Weights of a small GPT-style language model, trained from scratch on English Wikipedia.
Size: 11 layers, width 768, 12 heads of 64 (3 for keys and values), MLP 1536 SwiGLU, vocabulary 8192.
Architecture: rotary positions, no biases in attention or MLP, untied embeddings, normalized queries and keys, some layers without attention, local attention windows.
Training: a variant of Adam for these matrices, 561M tokens, 4278 steps.
Each number is 500 + 50 x the weight over the matrix's rms, rounded and kept within 0 to 999. Layers, rows and columns count from 0. Numbers have three digits each.

# layer 2 MLP up, 1536x768, rms 0.0199, rows 575-719, columns 576-671
456466496551501570500527473508492610525509495516607522374438466492572585470408475496521526421449468502502566594435490499449523346432549592468472528521475453494462550448466501466525489459499502529466550528522601594502455451526483552533504378560400482477534467459430540496425473492538524528
544458558524460458585435487454527503503549490524573489436520549477500615504554469444465631463466562485524489524437502542507483507417489387442477483504628425415519518532509499456441464489566541466549492501497509516430447571547523462476553602487566460541480533488530469567475426443510449513
531505508508496479417581498519497398502489429501502559489515504564526393443479566539565470440479492468528479553546466439493506540374423474459493493466554436505512505474604443532440478537561494447533477422466605532588514475543439526485448459470504493415516447564470463443453449460487511485
583503509489534433535431495473441547455603427485546588464424515527516487500448559509482572511475555541470468496521512497614441538594520418522530601561574492556504463422493513476497477504438480473474522373464506563434548568502478462564442446534476496486616521517489636422508549560522600471
562525548531525585493477585508467451477462508548503610485500585569500487447482546469508492558469470580453546430515590478444469460522579550526564475471500450522470424447478522457534480460443536477493577351535584506491456586483590481445560455459444425520432399436460514505497577462492503443
511568452438533510505487574513501512602464520520402524499457495503478503543384455562504489490556485484548502549438529547469422468566516609623526552508566544579457522556459529542589418504532482495524426469486485494472423489543559487588467445397563518578377508487521448492557489526522455530
455486495456443461434563542491485462490462522471467462537502430499450473518593445560505482493475496527459549530388504491487438575524533490479497507574495552461484482429470561497459456540559567488547526577422603476501461493455460473460532536506411490486412500487522495514491469540482541539
506494539546498523451485463443548407558489499524473524459571576446497502451490521399438485470444537505438466433516451477526550553518502460468437485414473405552506543427403442499474497537617427540490559479417501470443477455547463473445522508455590568442449487523533421527619526572395517509
463574526465608459417443498465518521469439551471555562539489434471475601492423403517455408548564495569477550488472521547398493527454517476464531488474542499468526449523542491555422520480446649383424603430517543539498488462522469521541541440549587522558441595496537538556506489514562477470
578449459456564505471477438438458503470506457481574581523500530500475520503511457505506494449493537403576464591501534488479547612516572527420484434498513524488458535509475488502523456540503549504519492500480518519479544578464451499440491521503536585423491548450482470493477510545509441504
485479396521557391547506463497491565515520482458545509543498533472441542494495559490465559501544495538456482472479510497453498541625517595473568547491492561469522540634523551465551433536474525456508485592498437517515385486504462481562470510571493555519519525592439479545405467518450560515
428489460444537471546580528471496476605440497577506489567473550489453499483569554523396418441549515493493455486548489499418448557494507578403397416478497473530486428420474514424525502557471424475535461556484471577473426573529486492490568518427476571446549573518509458532511553536565473460
520540514474546470523517470483535485403365482510491559497520523549477425506477525514441605481456453596567541533540506523453395521474472474451438436449477443544516511553529512542542482522523439491496437585454586392472572422495469524445453489484541493463558484546522540497517592537536448460
436426433528517440439506522550567515476661568443542473485463394460503442402569405441629389552512429494537527560540402448548463524590535520463530540508432538503467567495508485456465561553476585544490563517485517529484462459552471479473416472526527461432492549534464493477492465497504501590
556495508526485502485587445460491481473552521547563482574432539473504531502539516486427488515484428498583467552466510416475575525473514496517510441622588498384466457523522532501548527557436468478539474474501440615511527502451411518419434489376537492575436484533574484449545494542498538476
569507509552460407466455436466474427524505514461599536539493546541474563510573593528463497455448481455428510470525490471550557544430473471509501463536389460489513514422570545475500505510537548490515538520505478491447584537478514448539464488498473556468536538549552525481544549590445476501
366443449558558500503455522473496474444576571525521432526537487498530477527524505546498520588528491459473492494509543634495603531502504561486484463409526477472529593581526501526430573592476494498505478535509348548547494401574450547491529555444527458516552559477444522465423475515525508576
473538465494482572567519437519445482465476512504611424551501459541507564556487540472450488393538585427550536404510447533515489517565435516405568562492515540386550474567510457513494521571519513479480481529652556459500480544481570547498435531501451622545494448527469487463466468531476520455
475495464500496507500408516459471382558476615498549379387460414491462440472420510433515595438500477501431478517496490555470537470555512427556485557463448537577529557422446526522573546534527503591408559512541420509460450509468547573493516518564418484430528469524483477469543524534578439504
550457598518573485448471481507548497445381475463491506493539545479479552515470500492471567454484460525461548459498577504586450453594439380451448529578470490507483467522547391479450444513568509442484535542528544548527386504510475604535486512505519416549561469491492513473405560403427494536
475545500550552517495569446516518466461462514519477565549512521420493480467505534401444530514596417457509551588486326528427590442426458491449526471451440492424531508455449502461366454472493539444534485449443565451499539464460462468426518563538528519449549513431426446472495499500403438607
516404509502469575468600472456535494447525394496505521517565568600439652508551514444554569476412531335599481432428457528428513477444449387526475489580544525448550629452425528487455553612489382473495503483428559562430524460530541507432507519555518454550483478590476526468484407435497507467
550523566497533516530471447538590509516497404536512547553519517469480539498506540435514590478535581488471551578503607461509447513553549550441501573482495605492522542439454560551428560529629469383486521499499417507522604485557547476380563426486540443513510512509490530560518429452487563492
457471463437536440495506547486508524510489468474452564530501449487504563454524474472645493512458564500461420496500537492557426536583520505464512551528512493576526488516472599526551538516463557528521444408432503479576490509481496506485456532481492474485470503520454507494455479567459466476
515460446429436438605545398452402500543482524495526451563460441624464490523534462472520473429607515506467582531511491439502457521501500559523424509579515432483566439553465526506544510472576484518572382505424561531544465500563490445502498587415567529484481464416409527573515411453527557519
416482515573510515537423423587539513554457442451535402464522465574476461414497608608407422511515500435504498409432580533414530566582571532520487493439481534440436437528551517546614501399510593527646483462505546524490531437472545455519551518520530598488545567409494507494579529474476509421
456448456513465520563462523530562500508486455530580539464548438521427480506436494548492478455506482454589487370487478501421557477633493395512492527492542455451532552536479565574505462575488501552497534527451508495486522534547529467488526538472465452412501503452404549583467449450506512488
576540418496483421528493609431493465427507356462548484573514501531541515508433525511502609513483555471509447388453512573435464482545484466510499514471465461502493521492506451529528587523609485628463419445488462584483455502494499477477494491556489490552477497514522458488562526496505387417
565434452482458562439399420469478446490514517560517441529523503487514528528564512465519416496306514406451469489482537450519481433501546559527508395559439502534459566476511628523500450517542575446559466439505501514468529556514513526504552512493456499505452493460437477482514503523585559463
477488524440426544463429447517410446560417527529482481576475510537498539477483518522504594520562542460535575543499469559578511557426456569524516492484535512506499450523474448530527482565518502494470496480433551428517519488533553578495533589451433446595460556510437521474475563464474463530
466478564497518550559485476447442483443395433459467456489498405463595474523493539534561495515568509518472421451501506402423484532457498567431468504568506587492419507415424523500583488386548520579510547528519465582467526549451435486460540481396441529463509502452558457483437459495607533552
367463435490458543492535563509470477493489446485505538415550479463503518464533572462470499538481488605394604508511514573421503490538458492462554485513426511552443490473472500463494395510524473471515481509509489523578462515477440510518488589519450617512473530486511465480539499452522467586
514482492566523413560529546458536459507479536514531565542521473461506584506525470426509486476458490489503393505526602450565414553556498428464513431470466432450495456426418504531460482518497470581472462464549544475436466515524515472450469460558451467404519510546507470471462422426506544551
456461435493440551602514483592429523590461546535574433553427462416494563520496460570461555493556520471440500582570422434530496527405444465559473419490471556512424453606448562498524588450533553433461470636535564539495509592446470432411549436482504459503595411419500350511501458440465538498
443547514494465454562544556550468517490564476517403416496519567486484467425509528486484493553404476512481418501543462432490485498532508564462477490576388599495475465527349381510508497562449530525570478453503523483545590442565512544482516509574472510438495529518499596563445453537357573506
494503415526480520536450421490414488480371526538458487583557376606507489552496596518496490406509521524549511553506444484561436542476459530510485419541466410440498444520466484547554454514501452431487482571536459576501538445504409532616426504598511499482570501560539519570501515450539481504
525542562534494587560557543552482581485531462510545536493522534548533526504501542498506601542430501535579447488475566445575464473552450440448568495461459488465417534522489549539376547459550534540482495468478519572562424514448417456538471485459478536462470514484476450446520515496418513519
583418513512454411512417558500497500452415364476497550566529520538521527574502532554514509508510560397421534507520437466460492474401510477373454407533405515528520482519373438506400519487580520502550498533440508486487492513481500482524526490539474490481472556472503468491477475469447526524
452498507431556510468530568504488446485503565546501540548457494497478474448541561501474486545507441526566551477446518584448523450495535500450465455575490416440461431499392432498466522485430468586505470547416427445457486490513541582447552417494459434454548527473566511512557590486540576470
478450515477425467535585511485542579517452440478405467551453521433460473497560475526628477602471458465513440516520541432504472635503480538544527545529467477469421514414406604498523520631482513553471557452433365404532518446562521530499459458446513447517541446499471488574551465495453412435
588465550558587451417559457535552483444521483482485416520438536497445464518527514540529655480462446435512561444452456482515522543589456490420570515468465447460517513523521395535551463438571519460509390479482517515497522515463475520497465496503427489480472528607493472565520539419539485449
475419480424486485482568516542547462492537437515514472496493473559519452433498543452506533523493450590630561497529456511507478539583471483561536483466446522495456486449543440495538527522524488446559419455520481579504418484519462557514485549582475363509513612493455595495553510558497501428
542460526536514503520476511406540477576618572539510487570462486436426475508608450450448553523505521607523534560514425460383533439515516515460513500431525434562604451468437533589552526412493447497526473436544434496460508492506460463526558480527524572530520433432514528488536574516535453472
538640429509481486494483497561458525564438480448481449467527474441562473497390527518450425452491521468437458526506575423498541537488490481578485467477462640561542420506548527460478491504515474507478535462453466534458462480466437473478485537535521510500495561425501449574462508554510481485
539476472506456491532468531510563495434584592461426488498521430465504429503598543539542468445458556530473553491552465554495527496548541465434450495516545405489636505456445508476415479590467446526435530489434433560438534416465512488513546471486508486482503498442528465513475454548481524558
380456528504420497511510473467463507462510514472521507520579477537406532485474533547530529510552558375527487447543573514499484498508349518558535459487461568421469460488641608524548430472454513495502500425507445580505532456512499438464537444524500546521550487411518484470463554415513464475
621456585534542466436578437495493591529496461553522487478481446541491581412500443500523480484547548494521459521490594510562499485600607473473514473514497548504557448482470546557489511456474518468452559624479452483376432476491516557447462466460477501428442517426421473459443507429395487485
579477535523449435508542531539495469401559433444483475408473552611460510509539390519522455496496503463565530519498542546493495534459584547517557532514571388441492498524514503524615539417525552523454525536524594467477462452568525478505469563586453471513432501503505444487485441568515488526
483531428574481469573477529565438513526433479494516457592433564488524522473550528509530566559503531579599594492480626444570518466490556559520527518494474528474534525460464572443537437528535459508467465438564452515541486508533458496510441495404426550464493557508512430447486525442477420459
483491497570555536490475543484592505524500517445469536538460518551508489395426669459426519503469505561508417481492501398466500524540539503554465452512494573557445474480528504516506504349488449482442490502524497503534460424490505472395578528561572498493533483469530491494548432415463526436
549477489564521573399467497530465495554519549484513532451517552503555530462477535476525500460462404519457530495519423546530499468569445442516497456438499456410463524514506457482496495494443608587513565504454510526574515487513463542490550557507496514469679464524480558536497510536477458466
539399476467626422477492432450554470439559582462561529506484495499552615518417557451579434541422544573494486551577442487513537472569544572440515489487476479543391529549548493512574613448543466512498482414520485545495509496481555547492456529485442463446524452553490541567551536517473452448
466530518496431545554541506504520534521461490489468451590591528472511563499546382477421540491481532553430441470461536471400556552372515580510454490496478485504516438510449503468468510522511432487471490504594504614428491543506503518557446547388457489453478480480459403506553468541500575458
460550436497573540470558536554446403499504534527545485486505457462462504464536513534541415547491416436509483579449476468557537452458495426462476535480410563559502584487426524582447500533441464598541445373530544403446450559534484433527485418503498517465438459392545462517542487465482511517
482522490470492552552497533550535497504496516636470487592476623378501471493563492464601588617485510537499468581419543491511490494561452500432469423566588527558563555464519481444450533504543463552480607519585530502493480510518495512516391522411500560593385565435546475532560459514510528482
586525603477519475507444541525520511422441368422474472518467452477457569492523438579482547444534479463427483487574517530592532525469362410436515475430478516440547584512412532547446508422535504554459408478541440388475505455482501472533494593518532540508524497506521425466405488512504510496
558488548551505542556433493504459507480451502492515516507545579506397413522577542527492576455600559529499568562463579568485533529540521382468572530585493417565566429494553405484629520499540486509516491483539625499455494526489538616512469500493536467477487431453415560506517478581525498529
463562510486483575477486397492438498590395499613473510440597581435489455513553464504537469530445504580585486430518515416496506441445545535468479418442562518525497430453496527548424496536435471536495427419561533536551513486560495453539569533440539567440423501514542449483453507495452567505
444534391573511524449594493373376525468582360487565457566487510509523564532444323498432552423458501493506516514498546628467469510475519425428460619521462506539441577562536486464436413440499455487491490478496476454556565478509584483459394468565612505579518503549539591521412459499529554522
492532576515504558490520546504513585573513445523574500621562458571535455514483557475421567509489520506473510538534531525539471437524450481431415563554518512506508562501449498564494520519474481517474527660462547405537436518598548575571516539315435402505575526491514447521539519605539523514
461507468468532439468487409462449554504497428473543470424557532419409496514440514510522539526483540586565529423405553508459459494500548471561525424472514497474542446484453543483554519454482448518484507655515505574529418492550456454528506480444461474444501523499511427553522483540440514523
426462391484491489505475496421580435421539456520511545592493475469558476488443570490536483412390574556478507530508520471472524529513608546471453584556499564475457486495524445503414455461512512470467471623505529529517478554529440446492488487526496402511517574447492595455512536566470575552
440549474465469470459541499494495519501549591529518390514488526555581466460425575399561422404454430531482501506435521455532572526476627517471472503542563465502520401467505543413562589542483515523513552590540513531501441538545547552488509565546413472546492488532463544585418387466559481468
536471457479527467442466484491519489485512406478511579416582537466450536492474489568526585423480486425547562452472578529508465533486530487491452517528558535524575585538546506481518574549462545511521572505537487416589421452515509493516488590604510540463435428502491450467529542529440462528
471472478545469541471544531392427531538570470520505424507498592557449464541523517455498470537450481583583457513456491468454486418496571456548578521512524455515526490509437451446562489432384470509485411598554525467537507490459547557455437482455489559417470510454569518483504512487584508499
502473476526391509518524576498475571467413458458535530475452420401476517518515536478572486485551517479453415421524553432440523525422463580558454520494479402558531473490491532473468518498547460587488504451469573592520509513534439485469516436500475491507437456556474474531462502586514496439
519529496526463433564544513521517500492558484435449563510438515680459469486454504480501474485542510508494405401476534485552531526504504511489487531435517516554505521483466534509489537513492477500440454562506500559446575424534575530471466496499397469423555457559525571557565468506554506463
432552447486538569561565409525456533523488547492469410553499555478462532526490509454498404422459470486508514464404457548493530523545502529524513515496407545570509509460425502547466581492506511522510474538356611564583490516504473453596562502429492552496467471504453475507521577529434450596
524454513505424582460569431438507497434614548543499440549529563481457462495419406522512540408535468518460442480457515438454475455535466462460486584527505502525564507564535461548538447530483487470481499581443533525440426511471515504419520476483512449509547469522411480441544463430571472403
505406467494392470499488507565525551428491463465521535504469499463558550492499551481499553507538442503529494550531367572509516504504556441522459436473461463429558423507585540520526517488484484530486552555548485481498420483502468471482433510538504468529499504610471500535518518417478482546
508507546549496507511421460515588473466515586502531519468553550506492445533450600473548479448464533620517489426410486523434514551478497539460518529501528508486523537521556529478474444413483412466432516440488470471480447521449491500536489476494461582531534541465552542523578509496512567533
458533505522558518391508445533503430589492537447430486571491470529518491470571540492392491540443483487470439495438495462464393527541534472465501510427467573499547462479497510499522460491509536486555449530498449561548508544514526407407527520452507444501585462441505548404458478461568419567
498547576510472466589513507514473578519473399498588557468574587552502539540507433554471563499525551507434469538583509529584471558501457509427534464471501516429547567598482464518450500444475516525534554465496530525604512481540481568568490611477506470508530442473497522461471527550514472530
521451483533465425453440520508548422497422466529425565617564521379479497528439573513490524549531593542640519529494605501621394484527422482569449500515572502475443453524503504485472409428530476553442493559495478517550519493503564460490598438480509488422610431552486532456441486538519451611
555457596471553460503545475541543447591496621440475413552455513503545480599560482415525456526468515481554557480451423534454434500524491468462504408509539522449519543463553470501431446464431573433507506505481509471430512525499508487454519466597538494565499544474510493496339397505417526532
459415500462458508475441488483449519524490572565484562521490425538484586538439536399527511567492566554464423532428540554494485444555568542513401464491529517477361530444570580474453511530524462478495613516553437519498482469585496516426483439488484361453531488472534452423448578565419523493
591525488528536518563490540574489413535552447533527552434482529531508446522439565498555493439526509538480509501455485482507493493544469504462420441459439472417512500521483490539514478523555533602464579507552492528535439490506503520596583468433471522517497426542423507456453479416482475492
524520464510584543501557437514546633450552570507555607471510440490414609540540469564508443499580546503396413534548491454570503581548513525484434538544485560502466513566464589491569535499623434487486567495483445529504471497537437535436552528504461479498454495559469446505571479536473458517
448551562514495337488588382564483511456461504441430493547564419426533520535468509409600502495464580564561595426458434536501390574486546579549554473467561452447459534544549502496489488458485597431558489514523516509513579506546547547484520512403455464538534512477476575539451419607521478522
509543521452530540573550381422562487466461492563507557528544517569502477515570473533500419434571469423554448533506482455527666541451519490498448559521505608373515541447453486507490348566563523433466435515504545459482488538448498468405533493512396414421456463476545441527421539539429377489
511472474496480401490507511532472429519477475490535499438560463457536534518476448409463495547444518383436551599577414556483537514539540504522496569521487519465534520516417511558469470469441518519465503536449645519519505473426552505498550490520542452525581542542499367540516526510431516583
467478506460465610498531377501495572442609475553483515535428430505465494507428489525449536453452493507556581456459544457452432562518480523509563496524505497460542545525497427512559539509515537515434506459519447458558444476472480449471480499552442456455479488497522558451567485480538413503
564506592436483461449467521387427537600503436540437603489493546488496456484489496503488468504578490468517445617525465529555422552518515529509474497411485377524529457572569527524527527425504509532516634531512437416530480553493464542649499530596426609436530478503625508524427569390546495494
452425459582512514488474557554471449423505590518432432479450580458485484520449524541541543415450492484501502543450513499513435544555574525507424484413513435462405503490542553505505468508553521613471405516441539443442538424496401394516495526521438628485524518499489514560609449403555461509
546510462488473478519544546579484436530548489575521492492526511373561520490472490414511494572526539467532492453471470490480450483447427414488513511590477493485524497571544505441451411452508605450558485455495506532570448503459465497565506433449431507498492460523464519505460374495504555568
563599501537630463463710550484527464478413468543485472568479563584442502449465576558457515500515504507527474389526450496580466505394507499478451464504442521508538438539546506561518514475420475437479475590519425486422484433478516487578524510562497467492561552433495489575531465406535418424
545536498449448551514487455541548471501498546454450459541437462584468489493504541499518571474574540542505434608476558508422467543539534511468465532623528495492499513540531546528509534548464544453518483569396566559411607527491486576544514464454494442541590409525520543520454475502532533494
519443581402514523468597488535510617466494514528527506540483455504517511444452416489497464517493566407507508425480432513547548504438505539527563528476487490474470561448423499516450565374496481416514508425476467485556420476463523506541495503548479516543477585504469458597573525518532398549
531574434540419472497488420556558428457549505498561407612533551468474480503556510405504539426416500449456494524534464486429512415463513469532468442617462527538445527518492449454382568506472506557539554461500429528454462516498568573436504485605494479581455496437607463458436399566499493494
562511349490465520504517476487436610491480472467480526555532456542535552489471454524466463464413443587514539372465627500418489526456506612512539524450439527470430525504533579515511569545454454462464516458532422513395502437529523585506506528515535470460448407626370400529435584511581544466
593426482567545476472506424383545470478443493502500515525435454551554589493523553449642500467575491483509463537470531593512492587474518587500514454515443454483483530444571526593472482517502514459577501443426470488503497495543492427577523596456508506399464497534524458548543442477479544509
445508502440450461491591509459460414561450591534498470538541525439577496447523426446499444527517548515472479561490527485561467495486504467517519451563517474534517514455502566544477451479581455441425534454471368532420400556492595491457435554425430617515480484582569370509446467512520577508
572508559529460529431451497457499492472453520563462476441467529477489440552445460543413350447474463443584427522486467517530613440524571514448534464470643329572467512534476517466525561514463597457452547508482464533446501525501498493502546549551450529482518361486527554596441568475364507551
571534515568491500459525441458525431552511544516496542426423450625476515447415500458473554555518452519566522420532466561543506524518479504554506417477462510541495459493525459582416487475493528539458444555461567396414486465546608510420545516598586497528519550579531408539511542527486474531
567574560495539502448553475532576463600489599446437543448556478438496503481522461501432580530555440549511478493516547507623553536495523457520568471557557557496431586562478566467439489540550531454441604474550528443503457482489505532559489529627438585507458520400548488522485488538488436460
516537479489495516488460506517510486496447504536497391458480519495485473518475570479459496488500538481505454425538487551520442508452377526488501495533530575382523530589555524526463427489450512638543416525418503472431467447586473480489589538474525422469483541486488546523522446601513502412
487460473525438544568537431471455503528497447410553512482474538476534460528497441469498498448433468472480451437526394540550494460552551529487520533450608545580510584542504439558495487575511461537502488507602563420524634567495523461565529540480541594522508495511510454566535535479532371380
563432443504475510567500382448494559488478539504487480490513538582485567508558512517478464457542540428498445561458616576524449469470459470509584452611540339478532574571627508492559526469369425494470564562405502395471458516476438503390409556515564386454423462460409527511566507607540488492
514592592564547533550450474515487470437557453470498587434487525613470445463467515484499540464473369487565514491501495529523482527456540469477542510487522556563451479537619433437544502419450494511432416512444592537453487450482520515430552550567513463515506545541468440441480441478560578543
582561475572470466447504514502463512546592462418509557484508547558480552474501473579560461584543442509561464502425514514540559586452468481510485519547491484530490484483499486451505478509507477615525483464519447529615418467492389449439537438462477518425554507498477575543492484497441513524
522451556532562441483446483455482506475482418416467469489453497439473546558496526444527513440405521459496415515484477457517514491602421441596508423483466481423540462536573521504473494540516480591482477398515592449518395500471419505502444529438488556544527528504434526490490610556499485496
528509446567504484534470441478464565488472528538547578522558459507565489475513536430594563529460549536549470502472476570457461443466451415545496462460582493442526453437460487449531506534463536590452469564556506451499511510452460457504482534518500460551563505435532410512517485506505486365
493549474609563573543508524525490498488480411486487436447513501487502444578414455410436450410435451566482475592481474587579655512562432524448507498499515471533434501503481512474539512492516502485481567504531439494455450505453570420518426439408467478445438475544480467489456628550543425524
481467484500496496517541542401528415498535526531521491533556482530439571513459386402541469515550466571497666551506502530440446527600541577564503498577479539498549431490505466527577521497520408473511452495414570456461553517504493515564502469509480613525489496571511489495586566539524578535
460495524540535433542541467559464491629560529566492543402505525424490541399525510544491485481398483495483507514474529449486545487550425596610496478558466508497384499485500447516444388451522570501534502453520537578601462495563488565508528539597470511536486570547546495467569453484496409474
544347549438518414519428483451451490478499544523428450478528475462432547461480461524486497519535442507544493468468434525561509521402473509494434509453516501460464476480519501474370504479496548440510474503456524528538541556482458428437534551520449508454438418461536655543465495464492408496
434536475531429445561418570589536503504448473467429583504570483517476636417489485488455543494607533497558538437451495495495524395475520530506484448488462554468387488546426485502474458478508471558464514493504441425428545531469566415521544370507511399523557521438539554465440537502434508501
497467510463536573470475551535575480496524507526498482497571496502474488494416511490526394435536531536455538567495508509487506441459512498492562499472512545471490458420519545462507496455467414449389532356432526448409392462447476455503542552546556491442466529523536457513556461441554431526
536444498560458531438437554529491547581553484530501553502538458449498507444533499494472512497422510493541574453530506479468456481487555471657560562468526450481517527532558429468515497481533470495572512376547528531560508501508531452435491533499459558522460514517470522459453521480507532468
560543496407560467493556520524458498506498437424495578578442491460487440533507490411505576461465520503463539584548449511515612480590515568542437445418525466530497440466482522511474538565489494465533511538535374492532557502482533492439544573385512453520460405542499495528526492534502450573
457477468578478526496574480473572520608519567533472417403557512458543506449454534513480507475519447413509553457529466585536566546457462446415451469497564464493527506457532473513543495527525467491471539613538448490524457520542537583454548530523512465507522463532574517449542516566499528502
424520500526506499593468539455468481531558507505562443582496475539574550487486564522502470473479511566506574579416568478526524550642528564490518484513505508515535478544491473484592493539495499475548455646591501508537514558550460491543479539439486470472552530460502503495515498562544480498
469490412507512627494435557425555352499381436539561463514458455460559601537514543505587522534474546525476445535452521513423509492505534489453440414462462425484496527513531526539381594375434612617462454559541533477543457567431474459529443484487541607437422498524456473479459483547546510494
484603463499525516501437539500522481421498450459550603480537520489423518563484460500528442532468487493513550490515476519509543563564545471463456556519549608532550508486523515544513480524490506548456453510536514455516570501449403477470497392489563535550488532525494387485472553453476522526
490412499469483532395503512441503374394552429458517530510554462538541509373560493389455392523445508513539544493456396469538540552544494515423433546509489495513457505525480518574404519518458528509455494545436410493532620515528497529517591542473588540568490507388431523578494425445445530460
529489545463522530486536503516500556458463469489482603510539492578448577393523441458556517475539424443609610438465589516554452464538473547489486416496523511479427535544414480504501498527586443515451503524570486559515497519512513533488567553457575459394366524544492424528491570464463447416
523516470491486463506491500450415450368479450431557466503418536563457558516421455451574499564563471615474482499488504537588454458515525479498596487495541572482566587560426497456556520410543488520496453403483510462438489464486576516522451560556418376484515557577562596451532406533537567493
489515434520475460493583603469406434571516567534539520551542456468468551535512463506444524523509446482459434511534436437467528580612599479570533536530433522564492488456542507512489493535589458525537503514502490528497517526590533546430531458470475521529531549474520541455519550466519520510
393493466467429542442493525478523465535434495470490474548509562470454423520530503526455533464557452523476529484464518456508573441631477469546583578480522567480448571534472460440453504432537469554442427517595582458457547464543528589426410508496516576456523436529471485437500570467520434502
532548491500460521496424603463414405526544545411467426461523583381447559538520569506520580530500479574492462480539509437544470587438483478535465529398486494426537509484500524512564480414495597485500460548536491558469376532509555498499452499522633516515561530572590466632454500463567489472
491477458523537586526540499486540390527556462517507455509426481454482584426557527527470466477385492407575501560455523427438485481519473554457540552590441454482551509538472452476511464487470484480513470575392485555500453561515419530499463475409620593470544560488547404520541533451454476451
551548537467461502522519458501523524473575488467469467558476488545507433516545433655399498559537573511409483450549453464509545413476439400480519492462568530534511524526554480509512491528521542468441505511472372477372466544515468412498481572515522372512599469506564462511490575516553483456
454516508452502481461448490496475597581510483487482461442456573616523493522450462576597519591510514562489552455510486517539493472520473528473527523450514578501589415453531549518535521447607465433507483501507466514442511468509490475608525451555451490501553497492444505435512490475409618473
378469518472471529634423513370431498437503575490526440505494454491576567432609509534565516411422485555492542512485554474449466521459586563499578406522513531478553498367474438467558531525472498464458481426436561465465567521484525547430468443546542427471506433511477484545538486530495506548
371563434558518482446419496472351426488497509514495539546597534478488565601447468440570545507451496475479567501536498416438520438438506533515531463432411505389493545420399432505507489586455462459547481558435513536373453448484459449440476530547482481530473510548626519669561498534483630467
503489517527505428570523466501583546557442456519544570463609458495467534387431534503575448569460476433415463443515519468564414515447470513496538527470479507521512507547586494493463425440498497578545462548544444465552532494509541548444462509588454449430568537407541476520515573490569439449
376520497560479512505506514462439431403521499504523635501476467550417432495520485518407485445471454425561405458578485549515507562370510473500549509542463392525450433479426549446556483455523540606528551494482513492415582468436475476619492445475509627482513491525458495502498541391557469491
578608515579475507553465535489531530490495509557475509521477506496447459587529530482551552440465507393532548478564508605561452552541504526436367532561556509591530504514468518512416484562441520486502616552478456557514536483505446453426541452470568508482592532506482504530421528565517543538
530461490470529547435461554532517470414555462508397465505504504462481481453474519527574434507477533501537487570489494582552509511542409490423469466546518504514495435539505505498450517549443505530552547547513569514492493427487496526535383496415515438474449491372474504449426560511520413556
438536587505425513525551515503492537514540558541470467487545419442443467448496485513498438534508422456472543417552538530475423633537524497445495548384521497508502577421461527503479540550473491487451412512404526553524519535482564490519518489483380584531464508479499470453420336460472493529
567461539415445517452402583378476409433534552469511483501443467518499528451407511403452569465579586438542490553513416543518422500471453539502424440455440537563486451461462543559452566563576536505468474464467418476533529497464594515496407503545551553527497488521468557598494450499422516512
437427439605522493509509455417555591395503567511565516563495479459460536539379436526480505518409480510419415474549533506536479488451505576578456548455536538517481428545458469578415473489485544504504496564387474496402511487496482536498485499520482449556491459476504560489553603519520528431
504435459535605530442544470535533440497491538533452460450560545455542473467570447522469526598432511473542400554549523475527489507508503477522458387482419506528496541517568504541534513559462457449446406511513550419569423494483491555480545492610500477473452413548413514485553537506509585448
478457526539536494513583485492553470484507472563512517496494521536539420523453437572464514506403519484443532537501503395513529511541472423462433517475461630514512477508460517497516483465492512560521560375448425455448483533442506474502489381578595513490517598513401423524521517561452488528
491554418519486556371499522497499461468587517523536578444545490533531439530499607494432562484470432430562547501487553554489532540374568386537473418500483490501520542475393481458531503585532439467589535532492536576522518477464513534457433607427467545512551397478448560514479420472497584491
521492451412392522580515528484515484461476571545419561501472434511540461516519493476422545450560484501536450533569495506498533560385564421486497442540545512413509464521467547448540506568473410349447454523543475507499517502533541552435563541582503515571565525549553553536442385436608499602
536428489494508443525466600486517468525508582376514571512540444552472449525529366513498473570451555467469483512492523498467450493527495502487559502486525539583504528570574401540497489565511511481586460423517481524508453420509509484541536453518507589436508440487495415550482569450477592454
412468529542415607447591459410457510457547575512491435561484502560524420499509483471542561420517492419507557495411510418425529493526496534520525491458522478521522501548468443438583481461526520513467465434550522492517492527479571562546436544518506403429540389501419464488546558513514572451
578477532425539465496496472472414461571487464522433544461482517483569528530466446474526577515501456458530487501451466554509508470484518556538478385611434504468491437497492535461464481429536452507469497505555480492521497452496455437476579524494481571486414494442469454411512502484488476591
528593427514444576474466457540487500510535542495545606536409553573459516526544511578531566410465469578465498514522489510532479550439470454465550495545387400444472459468457536466543521388573326475483487491498452536496535463491377420448479433395616586465464458560594403482531559459549468511
531505501516506527434491507535514426506521641459510547481449544541583502474397574483517576452430464579498609538516433601553418449540583495445512516438553462493507534389541431474488515548431502496470501567338425587497537510540498458503560411456480486479607483444528514562500550647442426607
482488580507570428475537515450555446486402558513522490429484578528519489502553516558625546514511441496486581457526485502552524562473468506439408436494535548544498528527468492524575451475510528509546544435549404516589494471548486584551573511485425445560536513502498544487498424450530502539
484540476497552500549472474436504582511422537553466436474553472561557504492575520526463459563468493487561540326490484566446571455478436465539491481505447459486463515401440431552538501550527522620473450414537549486550498600507499524445527409430507513547589367503471589493497537484568540448
540578520440488521465504566539513480463483473474465465492468383511545442503567437478558516435527486539496440480475533461491424619545502537470529448539532481490505535413480545565482397484473537521463479535467511484441510417518534527572591482538615460452571533483487514530579490462436426451
438459465594530476509477609478529520446541525476529532477573528522489443479434515522525526469500496591500541507506503510491506554468443488549565511499506591485548415415607451432607436528450478496577604446367502495471490512488578582526564456504545482555550475402496472469575492399500420529